Weights of a small GPT-style language model, trained from scratch on English Wikipedia: RMSNorm before each block.
Each number is 500 + 50 x the weight over the matrix's rms, rounded and kept within 0 to 999. Layers, rows and columns count from 0. Numbers have three digits each.

# layer 4 attention query, 384x384, rms 0.0821, rows 193-218, columns 0-127
395514473539411468474544463511429520510523574514457458515505538546395487454429485521404482544483576417493358507525542485455554536529530555422519539557567513544514430425469450454535511511558533493490460552542620559504478581601620487500499462511600569482406509556638449484492509534595459525487437530434517513537560433492450461632442480507438575529503586540523556486585479479565491443551
574420591520504490561649527440497458564588512524541539493451435539531440554539647442428360446450374662534409428385559607574483483516416546576531377438443428537507512577618434410510588514553417567554627554524476531488492534428391396332534536467569450489504557553513505446567477561509529442544481543504614431576478516479435492343503512443473524482582518587573552472580605555731459458416
519505382458505492484452514461527404402516432534605498453405438523427459544377435425445474539531427493516513502501538441444488455463544519557561452528459565501453499474502529465494550390526466559358577469560567580458465486330486468553593502541520586457439493467525383554458567518499423533475528546590447550558616432539464479542461569482442479542568471533467565511573510474542457566515
486515441496542547418509469363443529510532641522501553514492451408543606454487584551412595413401544605393570655458483438464561605496573571502496436439426473451335485469549467453498595415406487456562438472487503538454494501438587386521524494586416526552443418498604441503543538493598482484448522451481414449587541440575582565543501508538525500560473543519541587371544518454502438388502
537549416494509430422469517434455530534469424587476557413505409503484496447570554391470467468561508576532538450527470504562480398438521517536453515454557636410460562573456518421493483461485558387366556494398541582430503472586559553513430619538528504495516625490501544549482499586562438592594490417565433452453394543494559514553498603602534482562449484498404394577508531429532513470466
512530542378470509474409448520463447454498478409532573458444513600462539471528530542509530473429472561480528586495482535477490429425432470531481564592493415488549407494562440531476423597700656543455450568494431536489417465526511522449483506554497462507537495425502565425520526546352484496406578608567571443537491492461567458518462481527473444540412544447629489531504540470439474483509
614529608380530471573578456522609513452438509407616569503424379477531549544523451532462516526600498544474464500614577380495485574489500486449458559519469551561472555597490439458497524522528502526440498520475519458530538499567579486402657530559473490504610579518403527503522411512494511522509499501478440430616475458506460403429503620398515446488532439520534515476582459492517490384525
543501491519453422505590566525551511632543610459393467531502498408580417616580595483490486457588446490456449496512548488411525590579428460422532389560538561589532448579525451477471546528475522469411424441411417672431558590503581517514439550496413411398597615510580494556395593488432524483553518613549466474426478465475619621574491467516496488441458513468513565555563493471501535431516
522588425480570601472327415517363491398461527505535465499438515546462562464606491441469597459505507507493523570478610517518650404488528345634490513595495514559474444243510566462529571532585492553551496581582465546539446505547521608544478506320558483593555411480439369512469448479480423538462487403530410534515599553509429481467470516586484495486516632511482566512481588626524438455433
450459519539510459522511430446331532404446514471532579524562588508480522572527594531534537521308446557484545584605460489477448568565534467527587500388420451470469581430505540503511505531489478487593514452476529330445526488556509515525454466559544486414472479564519473491499493529575500469412526542432458464499534523548485523587558527455529466493438629452502510437628465521415520506455
553554425432486539505494432478580487474416461369681557524621534518497446470505547465495461412458485543595525442458526443462444552431432480530403475526463543529412501571541492575512522571398562485428550479459590429540560472416434582552578506501539528427506540400475531507547520588571550453450571517460482477556546521457511504462489449601475459429501451422545520492512575505514513572567
468468464548451451532517357527424458571456546504447488524510517512503522546573564604486503599525551512404362576426552472541566617540589548438587517524460507560403564513471509378542531545532552474487531498499467521446566580484452506559482498592489434629509400480420507588584536496422582619482548555464472575590479549570522527566457529674476500582554516588513456420537526544371597600421
436411589506468496509535528441443509559569536524445570499515621464519646512499514491489405525486463425525473504622418586483431312535437399465498514619699477512586475582462560499515468603350531484405597531532456365476574455477477573480454532461628508475485514535394436568519613513445545535446474506526470571452574585467481474570514505410494518520504389506494415567497453547365601588574
495478482513345417562574555602506475430471370507486428512503488488448538557460454635428493508481502664482502464357626434505481432455586529516410550606485497504427470602468487371606459560521404455533508468514511476426628468399545523521417602501515453548556512527576573483592448477449454623423412571491604394460526555516505513403570526533421479433417380501537517511413462519393622522460
629537576418502455491520499419617501416550574556515590448504444518507431501472451381691557557484550424594536570544562471453528515386436455519502412565404514460451458401552466501571421480503531490561388566441594454507408571408535533555649453492499592516477526377593490499570424464609505515478508414515510475609531423540514579608485488451515581517519502489604607561600496561440483336566
506483366487456587461526580518444462423499508473412405406399566605603407532537459498540544534534471444460514484461503592377405517471346418501454691477465564410572591479494450451514463568513491530449561466528355578549512483504554482472430491501466431469568557577473550523606522355489495411408609603616495431528468602434573591523536453466479526572568453640412536538425446490500473554430
561552494625439547520562485514528562442556530481487502376536557502575415425544566571475520538558500500575578493468463458490276595503493506532494541481444506551557480461521520441492543497574477356592511520376503526483551486415465468390640565503482636426615469428550414466575486513561451444482564555458503575495469540339430535509543419416520379445500557583469634483430440521507373583480
556529537473462603430469457438526549435548353498452702506515516420568452495496545379537510539606451534532549521430548539493503600420451375465556448461437595443567521502454471489623459537507561454534547498516478447597593432444479623571492362445386472501447496476456684546505489616461411578478499531512467499580564429592500511672546467461467466559428365458585472506631516628463425512541
375546491443471500520583452544524571552628556504484459494472524461520534512570495557385495510384511405443557490511503486477469464582509675390632521592522439531588439414463464481512422646438447485423496525504479461529493513445423421509570615496632481621573531483378606442520516498448522483542547481463474512612410516427502441572401566580380429527554515634376422464557480509507509567544
463531446534412513584566527511525566538448437524471496497568551460534443479430464432457495468547429522345560413294501432476444492553536473438574518484440385556505532547448458530494484619598497697616513394393586550518557353510415467573508564592597492452528507427529503526482458462440457503467569651478474522497518437528498497500401529580528352465546355583563514594426466394517550469424
490486574505539565587451502525492509392492513437488501534544421510565519643376498477469569504422485627487506606452473376506525516635499525622539480565491421464455498431534521548548673433482486471533606515501488563418430527469492534583595370491496565511517474498610555596480579414454562462425415528421473474354543546515542425481671413445431460465532443579455540452454528431603482475561
489410505551484472566555509508317381341541566400487445448433506483494451532538494547550487478531557534500514600591586442472549529460568465480437577618422570528578541478513471528616519551533599579491494492555438525507419521574527486599595465485555598553439481587522491434433536503496517551536511538407418489629433494467496530533571482645397476519495499469487476457488501509497507533451
470440516410485485513461434457537513555414574517443432537489478543506555558509535656515501465507466445474500518591551540440481526436567514570616606464423488507530482516567516495423602469601376592598483457510455544453520495464426443599398479577532519562474564455589366469501490463477438523539598414440499601546503436602557474438530576479531401563532438675589440471543452473584508583546
521573537485566511480444525401466526514578549541480600433541443497521557531517558572594607493441586432514528461694419539501468458542403505473526533482519487491532552455468640518511454534465549464496543382457408380483584422425401509518435501443486554460454441507391472453519492596546520429567484517511507488599566576392476448520483477544493450456483461442541511488339503567484561503463
640487584439441515510589501542415511509598602532543494483564546547483510611528458540413541514484519541387538478432469464539611523559615621497423380586461503516489501391371586514452490415510571491508515555583483446493462533474500408515512485349561499671500389516398566450521558527538326531509551407402472482554507648491588451410501567571536458593430417582496488527586418579536371474425
537591523486604472529515409477545431485550522464534571468521468409399561502454440489470544519581560625545573488468477502522437535581527556550506511460594475458470457449559444484552503370519582585501513500535450436382489571338544513533499581479544621457555479463494488511542517391475567497510559350508503364359508442525502530487555597614495474556508551530641558479532586533536431436522
# layer 4 attention key, 384x384, rms 0.0784, rows 193-217, columns 0-127
463421550464450494508569421451456440490477503475441490484523513434536497462579426562529527515531595477526419580551525494542589434465538506471480454587518512580548505433517451470411413473439604489477368424607433532483527522391498454486446530490508446481457603570624534432548418500407504536469510433527498513517516503525536484449515391495473503442494532581472442400488560525556461514499
502500472580476501449541556498465471377508558449479485534502481487472469516464444582519414491521556360445512434354655445505519512589562466454396437484506449522470529573487536505525551529511439421512499426590524501529460570547523519509563551448523426481493505447474432470449536542529455393449537430521506516582564450616456509445474564410605578369527434473443554488442454422441585424360
483460568400504496533455321448490573409480594526547507555439433481617365488564468445558512465488459492405499564500542510508444484514530675578442537388581429429444542549461533405475481408517511479552468613563518492612392499512553484544467505441498606519484485491470502512464440478501426402518462532569566450504535473512571456534597509531590489471527509542505358497467525493468493413613
514557519465569566506505412573546478515416499438496499476596552554515460514510365518500528584505499543466495526548600468481562460418431531515533545603409451473442566516528452491491493352510483490388410521501445358441459474346430433396492423540475493539490470586464476589558445470553505523492513450400508560532489490535513491581565539524539564499540674453543517408576570512470431543522
598474494415512431599491450492517447561574421460345475498481477429508526491526539487525541526539381465510539470569398531491457492401515582476546496480545507474464480476467501505527488498514384495603550494458511507417584469540486461401512557572489447534520372404422546426477532383434437495570498485515539503433476523533414497504511565595510478600426536424541517611531416507474599418572
434520499512490471491474477494561426497470477585570397501532513491428498488564459636548450692465446451651553426490541521416516500383580530440568526451541527480500545455496458592441419622473447535537608509502448552508486532534553494423546562521537565385571505536471558460574484501572527457517571580544545557514556553453437495558531412515452530398511626528539493675458486560544565468473
409605388433489513443523466561526475426513460571579528516510503517587623485462375531525404539455524547503491484362514467417527475485573476555476505557500406482507563598528454374622509510528408434516566570469574531454495485524472523500611467488557533506480476405431521502578498522426564506625576574442498381399480510549608465585518519516593487524593485450593488574582421467496488426494
419457406543422426537453601587471503546449534390467419525534491577508526421499441452462380571537474508474492549477484557542424491448453502401530563506465555514488503513411558561558448594513446484606398566538548639539572393519473512570537653496568449527347505575570514520564527526481552457549455502574561448523603487499451688587506462487437431506660645573465451529625572476538371463526
480589524490482497459405427330423494456458425457675494429466534428507517461499406534426504499512563453487517542549521540532591461599587486570543438568510562502368330463481412535446668546469568529488534555546288615484527516379576574546520503586604532496453511453476547455499487490670478466456548484444599575537623544471536446489499490456624483652488491514517495580548538465534637482463
587489612473545442400381484463536462489530510527548468487467459490468493493598542496544602520493590489535541513454504484496505482557548559575403446481496480538499616510454490536478494522512498565519572498523431529537424470565515527583399429538582483407370502513493434455525572501527479558494333516440377498444523593410505540443643515439487479478524696487520514464533421512538447573473
553560568613451561516507500474467435429505499533464492412448556470551383432524535494644587535384529505555532372455535500556514458475589452591544590479365469490474541476475518448459467487449440572530566486397504582467458524612502498547522439433532497394584417450417504458464523470540434515550458515545505446479427566549524532560603501489510379428541476537577443564440496521566532542521
440432525457517591410518526500476477542421479509547458480511451506510447468607427467408418517430404378503613557405620464497526485538528621550403544503499418565512473502420486474422560446495566541518424520552515553487558446567410520486505585570517506529457491552489495504636507371488513520554484533498493594554463521523409540518514407532539452424531393488488436462619492373510515549493
410565457580504535450431522445536608447505561426503528495499416493571543465487556469467422509367427448453517484544465548368470448506384529446580574478504531443536520446547545541460442553478479535509580460499418429474476562447417565485346517496457517610604417438474455415449420548473475527437359494529502541490501449420442539436468511385588497415573518535478384429504448469585539492533
561399508507376489512551470437552522505504524531533466488429530453468537582525442621391480411385428426517514521320538411497532443556414520491568534426506440534564538588511517431502503452510676606470507543506539419493565502463501510540559446523495453558558529522495445459346537450481539469476619593529505524446456562477481546382489607453614502457522466526465448595562408513475506570527
470505471499486683462525464417334394471561577625549460388562475527399570466600491534510564559541486572579555549542649487625488408445412427578445457504455484518447521431523686429387629449484452483416460471477519588444527504448504402559481446440469433454491486398505561488641408599489475622523458525633511489433580480486495500482424543523561615528483487520557553555553550558565569497532
529523455545444567479477419494503493526473515535530475507530480519574452465504461480494433457414446515529521498511399538539548498402443607547583515518552518453514435551405358512494507544507580526572557501483545356507534542449412549500508649503510440474504507480490594518419645426578527558535550587523538513513528502443416609433548532341457446452515533591509495462481481519520493472653
465481568550485554567429424476549557471492461600488571487448522596424535491428523502474481494559431564571488498439551571473471548567534497525463597473388425436485501483509545515498435529442505515529506554482501395513486420445500486576559516571473474469531480533557476450534618478509536445497504554379413506497578500569529533494574503462543458405534418480398580414495425478487601509442
458563548569497461600556499417505575412512402540471495484532342437497510496553557464404531540494530564534532534442508648528545465510413433592439416447510540568446587430553570479485521439520443446505465492462556411480500472537541450618443440550473490459476506473444470521616551604416475520535444503546490415453522558466449448548570462418526530437539456453527375506482553486341605450523
492421405394414513499430540564430569579537514442464481455527483491525491522476565570563465456404507488424399481537503527536554453422527628380494411590534498581537483508576515542611492475471511571500478536482579450444577574476387533435495629488470489518522576441426446627440515329312498496495519560551529543441568549496567445613629392518471442420575480565470465489576481527468553617418
510517492474599499438525478551651494560541548542549361532473509551527356525539470468496461538475515480443392379370493457526584519468552609398553470408421365484560520554437528511526529465482513442585505502511525494535473444412508529499524480510508521564463510378405463561504600530467503382547417509591487444605534492459444559556473345519488593490590464464492447486464586539347508534540
610518556441585592490532484448518525466541495444436506541531410558507468537412431448451461469497596619434575472505516482466520563460549574557499440481461489630544517498585423350601525514464471525504565532526579483657545481495426484489487383435472603510535428539480495507513554611578495468403503398427487468425481457498394474506575490383508472565582398481371449478546437505463388646483
484484505438404492493527463447420466485586639476507565518577455570472534525616454483571565484568552435517608601500547563593495538588466563604523412524380514548485544474500488497617450472502506506519536595541541444406494533543486448592426518622598549383556557626533498496523521453451576437474550594530544486480518527457505486563446471493481509569553508491467495536555491600503558426472
436427521371506565438488459444487487470501495599524527554473560504518433562589531583404540519423451654479470490580602444517551555444492611557526520375480448515406539493560441493488519451600554513505556446669530521536404557432533528444490412559516464608473545517484489487562466528466567474477519438531509473452556476459452515508456536401635489448451532567540516532409396499553562541598
523391521414565549386521593493521498495549502507531677496401589575461504549522521501513568567430533475603608497535435582516454501552630391390473420505459445469511520435530577576532435582512508533688431526466494418537473556556473493516541444434517506431544484508426453652434421458431534538468461569343457644517518555551418585412495447498616531495567486505439463413448457481405504513401
547552548492541503463491453539431321485536531485398511526450461472517480530567444539445442525476493448470614594485502487552466604453453603485485472522410468556487457530501558415514542502548565509552493518469508487378529671542387412462414509559533519537418483512470481502579460438486405544428536501540510438533562498495589375542513409647462483563590473475441501424594504417479503452394